Weights of a small transformer language model.
Architecture: LayerNorm before each block, no position embeddings.
Training: a variant of Muon for these matrices, 797M tokens, 6286 steps.
Each number is 128 + 24 x the weight over the matrix's rms, rounded and kept within 0 to 255. Layers, rows and columns count from 0. Numbers have three digits each.

# v: layer 2 attention value, 512x320, rms 0.0759, rows 360-383, columns 64-95
# o: layer 2 attention output (transposed), 512x320, rms 0.0387, rows 360-383, columns 64-95
# q: layer 2 attention query, 512x320, rms 0.0857, rows 384-443, columns 64-95
# k: layer 2 attention key, 512x320, rms 0.0865, rows 384-443, columns 64-95
v360:142121120113121123116116091125175132104106162080165139084125130132115110153124112132103140115085
o360:135120152144132153151117111115139133157143132129116123132144114144112142141109131111081122159137
v361:094134128157084165145113118121141154149108099153138098133142122113116120089097125131128116129132
o361:126110128146128079152131120111127114126113153128129145105111159139117154133151161149111138137124
v362:120122145132113060122120113111121131133137151155121114116149091096135113124135132107117152112120
o362:125121135111120112098118144138124144109097135156134121123122125120091148142139142107118127127082
v363:109130120135105130176096120104103146126107126158151136141124131120104109092136164118100126117126
o363:139145149138140101125133145138117136133138131090120158146135128141123126122104130120125144137148
v364:160116158140123137131123085130133124106111150109129136094111131176113114148075121128158140157164
o364:137114145141127131130150119111122112154107124147140116131136095118106114102115103106152153113119
v365:115090113146141177114097110133157161131147118089134151132124110138105159120098111126155144113137
o365:147121142146132118126134143112155160147158086105115120105121098146125111133095142162115124101148
v366:130148090135131145149098160134142163098140114115088163096132143121123111126072106121159127123136
o366:132099161123130122127137086121150160142142100120098149116158155113125128136133163122136149120140
v367:131103135116159112113141105152145184127117132125124101075131167098137109146112088111124137130161
o367:143107132099134086112138129112085116120110090142110147150114134144171119136146151116130111152102
v368:110129098116114133134177131090141114117119130134105155155095119124138099126169110137135131116096
o368:084139109116129112109074143129150083127113129131134136111134120129157148128167114154109115121127
v369:155118109109127162113131140143083132112102109142115145131122107163138181161142108102146123153174
o369:101145133137155118136108148105121129127103118124108109126116141119136135143126091129119157119105
v370:118163104135135128121165090136123127155155125143087154104134171144136129103086137121149125119157
o370:142151098124123117132119126146105139113110110143120127139146120147116142140145103167134149140094
v371:147117123126131103158141120110127150076145134153076113135155180091136138131152120146145132157108
o371:112131117161121152096118146146142126151148150157133111134109115113102117161113160125102144092109
v372:114095122140149131149142129129095125151113133159107158119162148144141129117127166114135135133127
o372:134123103100109104140138119172150106150150164132139116121113173125140117148124144162090147150088
v373:126143109143123090118134124111116132174137137136127157151157124115132131111099127105135118204070
o373:165160106153116165093110114124112101081115176121108150152125075160157123155127120128114098123145
v374:115117112120133152152147105169122135136150127129114178150142120131108125134120160119165161165088
o374:082140117132155161111128117139115111123129152143126158145138122176148113110142139158138132113141
v375:153139168117109147128103129114169100149145128125142142091092150126126138084140116100157132077131
o375:108113116147138103119110122120135146158172095127116112157139165106115109103139131138131120120152
v376:110159102118143092130148150125111121139136140138137126073101108143140128120122138081115129142109
o376:104123147113131136145133117164087167133127142107124150122130105138139154114131109127142135134109
v377:132116141150150126132068099146150129143098162144185150127088159142124139143071121154141138138132
o377:141115143104120141099126113135134113120143118137110119131147152141126121094120139150143130112127
v378:147125146131100155127123132177113128079136148103125129091124094104126114100127117094119119124145
o378:112121106100144128121129114113128115122144103140114126108139128127131144134116156110155114100132
v379:111125119117129148126127116121130130103143121133112174142140131099132130117131155081146113078146
o379:100144123109147143110118116125135114117114152115145147129123105163129127100148124169122130154116
v380:119142176095085156161173133136118115075135103135092105136113143131113142135174119142101103137096
o380:108155130130127124125122107119131119127182139133155158129124090124145131120139111133122140132106
v381:124128106121134117131148160116121111156108140170162143107159118137125100108157151116152104130137
o381:113132145143132124149131121158147117115120131120112114112115105114134120106098156140118114126111
v382:155178143111109127173126111109125143121143134136108149139124132132096137157139113145136138131068
o382:097134124173140110106097140108140100117132149120119115138094135125150136165115141133080110157099
v383:126141122166152113135124143127129153161134145109137127142124122116113173141078102139108162103128
o383:092122148139134124139131129170156128121081123125137087144139138120137109122105090118149097135142
q384:128137120139152096108102186111127115146135083102161125081105173128154164146149127150099099083131
k384:122121119091142123178111153162131157084142156130159074084128160187154195160122148145167059089098
q385:142111114105150119170118136096149125138139099183123080134113154150107145149106152141104090101116
k385:083136140119113161151124097173102123142176102146140150107075114104140127119155175143058129127111
q386:103180135132154103107133142106168126130163172160182145129071108133094137086174132103153172139172
k386:096133152129129187193125158141136103163115115122091159128101104164073129129147102096186113123170
q387:189154107127083136179190122182150112104160150145137133106134154106126111105097143172109121127138
k387:140194136169168075103103083089141143132169132115157187091151098154130089098132109135123118178140
q388:151167122151118149104119113128151146091110117133175113101113087137143161107130099086129152130102
k388:170096123086160134188087100119136153149159138133152189118113156091109176094132089112156129163105
q389:203115164083117116112154097113152150159207136139182119069115107147113061153117168156157048147156
k389:189158144071102139170162100122149160141159102179117121135104135173116152067174113121146128134173
q390:145080134176116113106091123093161116141143131108125130186112126110107171126133146101152107117121
k390:143119099133136102071108133121144101114107177101093093154147137108105159118133129139170132139134
q391:146164073115147110089141122075119105132151143125127105127101166143149119083167068117177115156138
k391:099157080141101112107108182136148167134181152183136086085127170148074114109097037117157131184093
q392:140142107106142141112126084126080119099130158163094171127122088106113105119155133118172083116123
k392:122174146122138159186098144085132170124104127113141165094122145168154171153143194092097104145106
q393:088118150144095160168141130105081128134076157094136125153090136106117076110063131104145115119164
k393:123133097148141120188101111115184120176130107130150147157175101158152118107131082096097106084150
q394:137167111072130142088096148138154092132110175123163168115141176131103094141096130189113180126134
k394:113096167138118088161141090134133126118110167138126160116138198077107110128153116088092086075123
q395:143123123152120107139139126081091123128133103136169136111131147143109191175094149148170166152126
k395:140086170117143102113141107073104092141159096156159135129126142175082133195148084102089148130183
q396:156192147187145122140118150125139186159132137138083176141115129172132140099146179132141148134070
k396:101148135161130150115123141179131155191112111163110148111118135108134118093141110103142120153129
q397:103114085121087126142166139129176115134137131176188106153154114119117170112171105149101182149087
k397:135126108140107120107100168139155118120107160101172111138139097085064158156172135101057133152145
q398:103156103084145112090046108115111138166122129132122138129137090096060099076155150107117104133079
k398:132119088177091148124095136105146116081113090185111211115162094129122149117133147118130117117151
q399:108184079128115066122100110179155106216132180147155146125088088094128119161112156126143141120114
k399:082138111116122128129097144150143139155163128162110121116098093118156177195133144095088144131106
q400:142088128126092153145139127095189186128141131121118105124148119124065160114114160138106168078096
k400:094123177093082139076134123159095144182097105136169208106112132134113167116064152152104109094082
q401:108152066124132124120140137150134085159158124121125103113122093142192086148126123106132142152152
k401:135156106146142199086156180161137101139138121099113095142155095124145131157093126113083114074129
q402:131123125111104142126135128128129131185129128079215108158132081157146066120157068090106105095094
k402:098125109085058117096131166160107128125129131156109158181076090135144109145149107136104087121125
q403:144146114141128110114122161144109166165112129138137106168106113106155147136103150060135114113181
k403:149119109178113092115092134149126166112098119180167102094114127130098088116148134099123148121097
q404:119126155151142067096088150108063115096168163137093151128126122127133127195150130158142148070175
k404:124148126143107106186114179093131138147074161173133103146134140105174152163126084137140125061121
q405:108135101135152149131117138104129129105108109149154139118100120116096070120150100115113146142149
k405:143127168138131124102068114122103080054105078139180123057112153118163132154145096108166147121094
q406:133119070122131116087117071152150122172112186150082137095103138233154126179114075134133132139172
k406:152128099133147100097091127139130137111132156152106106173112129215155155182131214164116122130122
q407:137111133153157085141119137188099109159156119137079135157194101107091138132159132133103117138047
k407:130137171092096114123061148216101155130118102150138179079100161108109192102120130074114127152094
q408:133115108084093178129162169132120084105144110180120149094130130135161094161153059173147118106100
k408:114091137097131117154096117109153175145119123148104096105126140143132119124119101171115122135166
q409:147124179185132114126138147138165137165135164154176127146147095126156200141115103130108113132160
k409:153125123101202128104127130116165177175083161139098122130148128106134176135172163173092138066117
q410:166138092087145126128096134056149081098129161135098118148122122149139153134136123173082135147110
k410:141152103088120099137102134114151136112103128166106174176143083180102080151147080091153139099094
q411:175177114119154148137090112115145088102113101196129114117108096105122127097151130131152176181161
k411:179200087142128115124116121167102121179129116173122068090117138121093116169159090143149188121179
q412:114133101178124172174176123116155097093123183122145140132121143113079114128110137109151184115096
k412:135149110146106120174188163106120148133107151168099087133172128106069147146083130142168152094102
q413:118141197112173147142128088158123093156143091194116094097143078099183136123163098178155155146095
k413:111147071132105128156120111174091093128134102126162079097139152102153175078151092145176123160117
q414:107130155100091159117166147088102095051136116077134092088112136131088180126100161062116139161123
k414:118079153164144220145145061106106113125124135148105148104089171113090155073147097138108128172210
q415:121145070151131102164108111090194103132118136106116121124144086114110086112147153101158095129119
k415:121090129074147108144138163155130081180082146085113136157147175130114113107134089121148094145092
q416:167122081182104134131107116094145152150142129153110145133093120102131161120131104131157085124087
k416:151144132154098145182090094125086115070169166143087148150101136171119133181124159088158114126127
q417:111138134152101151131124149125160160128126206124113137154139140118120064093104068222104152111103
k417:176149153124095136089067144097118160183136146155148076111130193089135085200079083187124154107143
q418:106159159121155104178149087128135145156116151159121109149131115130116135134103098206103131130164
k418:156102174129133123125065087152119117087147133136096116156128158124190109126093140175092151100111
q419:068127122106127131113141160097155133102125133133090102103066106116167137108144127152110115170188
k419:102108092143140090100102176137150146073136076142124176130148082113129103086102187132170167160082
q420:154154131160175131134174057095157176114118161120089115145118153130153122144100109075191159143149
k420:113125217098155137108158162128089123149093116149095090160119141152143119162134110081097161180109
q421:151184163181115117147135126102120101162117125163153148077111167124146167126152090073144110159168
k421:132181144165152120139122136050095114167093122129162178186147127120129158107079094109129080149189
q422:107124141113170140118079171161143151127094174134130122044120109144177141152106153114136074136135
k422:113157133114144158114152104156166110124089111130112092052133094123135091143165128181182093123094
q423:095128127105138111095147142153135115131180118105179123112111174141152161152110104086101229138091
k423:133109161137125128116120056119092119163194092129158119159194135058138107113107152104140111158190
q424:124055132173126127103111212130086122127146174112179124124089131127118171129164107085161121090109
k424:126100165111110189091112140080074124082098165071135116080127123146102128128166083151180163122175
q425:171117129099134122097159122145110145137104121119167084148094123154140183131164163137138121143134
k425:181101147162125089056120117105124161077087115049180144231228154095154175101113107088125118167147
q426:125141131094120121100154117111134179173147145115102110049163122106093134184122155146087120168144
k426:041162120115132122077124139119170150124094164086144080065125106158108126178089132123153105196093
q427:065172138142091135132157126181103123169139109114139119107153124118208094099165167117091173119110
k427:068130109206061130116096092101123192105142086199193105145113148151114056155101139124022180141103
q428:112149141145137161162138113158140166174178108101172135095119095112148086088119139155136080163111
k428:082164144087130070153092149171086125111124124103147071103078136117114115107122143135102150120115
q429:160105084131154131155151153168150183142118130135087116073111163105105147103113120114140115147113
k429:117159102152185108132082153139108144129072138103090079203105063159125150104099033119051122172104
q430:097130148170099182155146112122094128137098178099163147068112155074128164111072097105107128140163
k430:075120141119134186118093135098129144102102176118172183160082131103135094102185115137149148152158
q431:132121149127110039106101181158115156069093173172137145100122137045150156133092115123137123111114
k431:123088085108109090077134132149125118142090147135106153107093144094149133109147076131132077138107
q432:136114145141123123117156106100087102199115162161129130104066090107177198199136106115084135076046
k432:134066219166137116072139112143158077167055169184145111134116135078130098219084148127121106103064
q433:104105090108103163102148133122154077144094143152132143120156094103149131151081129122142141126114
k433:147100081135142073132195100102136168180108126141143146142134197096137103124167148066125166082159
q434:150114113138149110141148122126107132102104157143145109104138110154161113127108134176129068106093
k434:122088142063097185160162111108153137144078133188165157100128141150158175122159042110116117122129
q435:133108163136141124115090137131151126140135139141060099091147093176111121123127106168121117078189
k435:122088150083143143110146124092153103114196218064070126081189085080127231091152168122156131101189
q436:131145104115142128123157143133106171124143182146161110187147163155100149066158197131168138071058
k436:149078155148127106134047157071111168117135136153132137107179098117106175101121111138175142072158
q437:141119178084150090173118104100146151148149110147179153146123130108199115149126076135132142126140
k437:128074122114114120129110128115110087117135140154196145103131131127148180131114167151111141107133
q438:163121123087118147173124125152135130155121109090106133132140120131128130146155165100074193140137
k438:174122180174143102132173103138128155121125132139089132135162130100133184141123130149179139103132
q439:142107196095139094073123144140177130115135115140169056168125118108096149139146070201121143147128
k439:119146138091149091167121085155131156095083109129100106138083111063109141081142194169185129169133
q440:192166164086154150074132115166156134161106139115187125144145140146105154083203123130138126101128
k440:131118163132091162100078126187137127103093131148143120143077117155084130118147072087140086117106
q441:114098123172163160048083118099116146110157139092154100109112100112126110176114111111079114143112
k441:143167137072114131131144108175169172198150113159151078113175054090155160179121066090156155182097
q442:161143069156120156116186106098152119096156142113094098164141182109133099103171132119144145135144
k442:134130084144142161066101149146125119127086115110109100115094182112099210140116120118158165087135
q443:130142159123105145104113148105108158186153078095101155107139146130114121133131172069122122136122
k443:154148163158168073104073091125101130133112112135140101104142147142090098113103112108097119129121